Part of a small language model's weights: normalized values.
Each number is 500 + 25 x the weight over its row's rms, rounded and kept within 0 to 999. Layers, rows and columns count from 0. Numbers have three digits each. The size before them is the row's rms in percent of the matrix's.

# layer 11 MLP down, 64x192, rms 0.157, rows 0-63, columns 48-95
095:483518506473462494506500500532485502553535532503463515469520506526462492452533526521495471499479482502482494487471521517498494491500523496509480
109:482518498509485505461472482458454521462527508510473519521508477517454470539466557528490497482475484510535512506475459521472522521487500493442518
093:509564473465506476552532510520506513538508516522502523538493547490496505510510500519509516548524491462509532511490536524518498537559477472543520
082:542481527414492529500499471502489526552500529472500536520538523488507498462533506504527538463506420468529471479496479511496489551497488466474515
102:499528498487492484530491465513495467480526542515477528505549475537535516506503503512497475495521525505482505512520524463522493520492460499517544
099:498550522494500493490552471485515492529492465497533520500469543516458523513486505522504472518505465527473504529484502486510476493474437520508532
095:504506489471475473532498476504494507525481541462495503529573500546504498462526478515560496467523497487467508472523523522456496496518500504474502
094:459499480529519550502519468478521514444502538484493472496538505502528512454471539497507505538481484509512572502560529522486480474528559524502497
084:499533471496460487506513520465482502480497487488504514489467564482501496468499519480501528522512510460487491510440467545490477517498500531492518
098:530509482493480514512506518498504455525472505526487425470502539501501477515474490507441518462465454521484529523491498496498518512491518517481482
096:504482497497528527518486511520556472519456480481496500480484490490518487523485506501513472472480509459488443513546529437506466517476486498545488
102:507507509464468503461514436493537518455493481517521518478495520505488495515462481528482546493541487497450468498490521524485519506522517486483466
094:481507478537529506522496506570495531498520507491494505490528560489422494486430509495500488538500490499546484482486493538512468522494505503535488
096:512449516489518517515489504504524558516491561450520512512496502523490493530541459528483503462545466519475478524501509513484523535448495500482507
103:473492495518537543528531505552519480513497476471512505455519505561494536479453510512487470487506483482495495459464476525552552514518521492503479
100:520516520515502493508477489498449491536523506545550522499491465532487456483491515476521460481492533533535505455445563494558529478522484505470514
091:525514473509511475490455509489494565476489479531515475531491486490499496505505521510513442539525446514549502485545443523510466503509493465524528
101:553523530490440495511495463487497537492497541461462540432507526505500500527521482487504509520500467489448480501472490473503506494476503493525501
095:486522513546490506467502468513497489564497440515525478508493544513495534504475489521514498503494518486473509466468543551524503445470506491475492
103:465469477491535519480508487482503473476494510482497490476500458485520535479490514552493532446517497519488468533520497524493511490524479564487479
097:467457489503497510509527460492534472491493493512556516529542486499518484451469481468463477448505494466486478504488498485490503514501483489540453
095:473498544477518495500480465515471449505512511516495522481483547531501500473502491491537495478470515502496482496465520512499511515509481515532508
093:461512488478535478503509479501467463506487514500547501479519491508461563516503510543456517515468489468566535502469516481485488489455454494495541
101:492489476573507500457465500507501472491440431507533523489505494473458502491480531499488494509509506519536525529495470538504511493503534514449509
095:492523475513489471513471511499556529489470488543532483500534498516552481512498513466514486518509522434531542483505491548532460496525463447486490
091:502456519493502501481500504514520484516512488478501499510546507506502421459527486502474496502487437538477493507512527512479560552498450523528542
105:484522509486499470513554481483500518471532470479492551483504477495481477492492446496481484491487516491485559513467469479482545521452529517470529
083:513469497502502469522513519526493586479510491496524488477511460503465497454526497460482539528507506566505563498532499469502477492470482520503481
116:518484542469500501550523518499497509509495464455515499472507438467454498517469551529485499490457473518502479534481466501477500479506510458496467
094:465528468530501493502460478482477520498479515514457489502494480477459483449513485492503530513481476465483496527501499510508524480489444469486472
096:536515477512456500475486484512510510479496481487499477491482508509523551457453507508511505534497494515542505509529508477478479491519534473508489
103:491503515456508516513528515473494514473447524520469485517475512467516474473478518539513481547482457456500544526515501503489491498484497508521498
094:534473482498518489518550497466556492466496481497496517464459518526535523519468476477500509513501514503500515511511489527496506507499515514472498
113:479524490469533485480467521492517507494479518493533504464498521547508507516494513535522476539526489496484534449483504538529521578500493473460537
091:518526507502537509511532486477515528518521480521497514510497506523479452504494476541502470495519505447530508503484483507492520517498495455521486
085:530513532473520487503537529533461535477484491533455482498467510473515500511558520450437503520503523476506495480523527499531538503531474506509471
095:504478479491466529473487463489516513528512514470470524523470467539525513531506484491532492505473516483512486503485519532440494508487514496504484
099:481519546499530511497494490485516543454585507528508501490472482495528526520528518484510512516518539545497490513494479511500505519448449480521507
101:496490520508477499511498513511488474492521535504511519543548537525532508475459519542502495515495472532512503499516537465492509498540498497506515
100:517484530498491482511496496501469500483530486492506553470447514491493503505505516493460503486507525481495516534516522483500520477496516501488443
103:507491557513507510482541516479506509509503515470492519509449462483494484497459476460517461532467497529498521492539546506522525524465486499513489
101:536507474494504506486467486480506468500499537470517525518497483514541496494534450483509512479463509512474494526504481525474500482501507519535502
096:508524485525541506491478503476494550463526482539480448453503512528492531497523525500521492513491506473513457529475499540522497470475485478492464
097:488474468441498507527510507492489516463537527525503522501509460479502501456492458502460472454467491522460501513509523498497491525481454535500435
100:518504463522516473486511496499456499460490504495494510468535494499478510494517510506450538527465501491526528517466505524533488467503477519480459
094:512475445505488483463475526490498502506473467517505470538499465507501484516478523507504485482524496491514483474526545503530476476502490479502471
092:508473537471478489506491492536484492566496468532517560501499496503507494551500484530513493557480500521503470485448494508500494474495507470476469
095:492482552480494503513498518517506495490495485495484511507507541532506506492494467505510466483543543494515505469506487497503480546486475513507498
104:482529456523495517468507518493486494522506510540492523516507560524510503499549548495516566475524474532522493520489538536476493516484498536476487
090:471544437496447516465490535511506482467499470501511472501466532515452531492492542527532458506493473478527511530498449535478507488529512482486525
095:519530498445513530511473520510456486464482511504466513447486476516505516496483496530509521465515481446506521507499486508477505502528468536509512
100:442530536481521523470533514490497512504530498496506494458474462463471527496506497516533463526506516468479524507538553481513502499514556495482490
217:478521528520514553536487443478508519521495524486501525467491509487537515512492479478535491504500500496491514545492512479473553534521522495534524
097:483490493525440446501504524515525518506491507513512502503490511551512549488494526487529472473521496518487511515535496527528509516444508525462528
089:480499511554516559545514498483510503503499509498512484458546497494490472520488487468476529518520512540485478485540478501496490473499487533485481
098:512505482529433484472468515528488490497477492489547474462480538502523486446513473521510502507479482504507474493501502509475476451534488507487517
090:488488502459479491491498497508520537493489521467542517454493527508481477518526475483493465516511545474481496482484509493488559568483530474529480
092:491469504481502500493509508457492492499530506519496533458538530503497520497539478507534468508477493468488542505511529535461487506524545501493518
093:441524479478476495498504527490510539475454526498463498502506506532530503513504455575499490491474525538508501477476554517508525478486505502469515
106:476532489484526474481494515527501504472544468459547492441469491491499510518505482453475501496496489517506515483479501536504523498489485483515516
094:500496482496443453535533473487521496524479466532468481470513506515516492516514541501496554521491476503511543514500517488444487470556492474464543
101:559494491528481474485519494536547492494467499561497514533485497516499477520522470526510526518506451415488511519509503484498498524541545448490493
097:480488515454512524522547532560474478479493492483489500529476521492496505497491482440468530474607492482471489519484511512494475492521492497481532
097:494497567504480519498512489578521475495467461471480491502481521519498479517491477527493479476560497499478475514488489508470518479454493536468519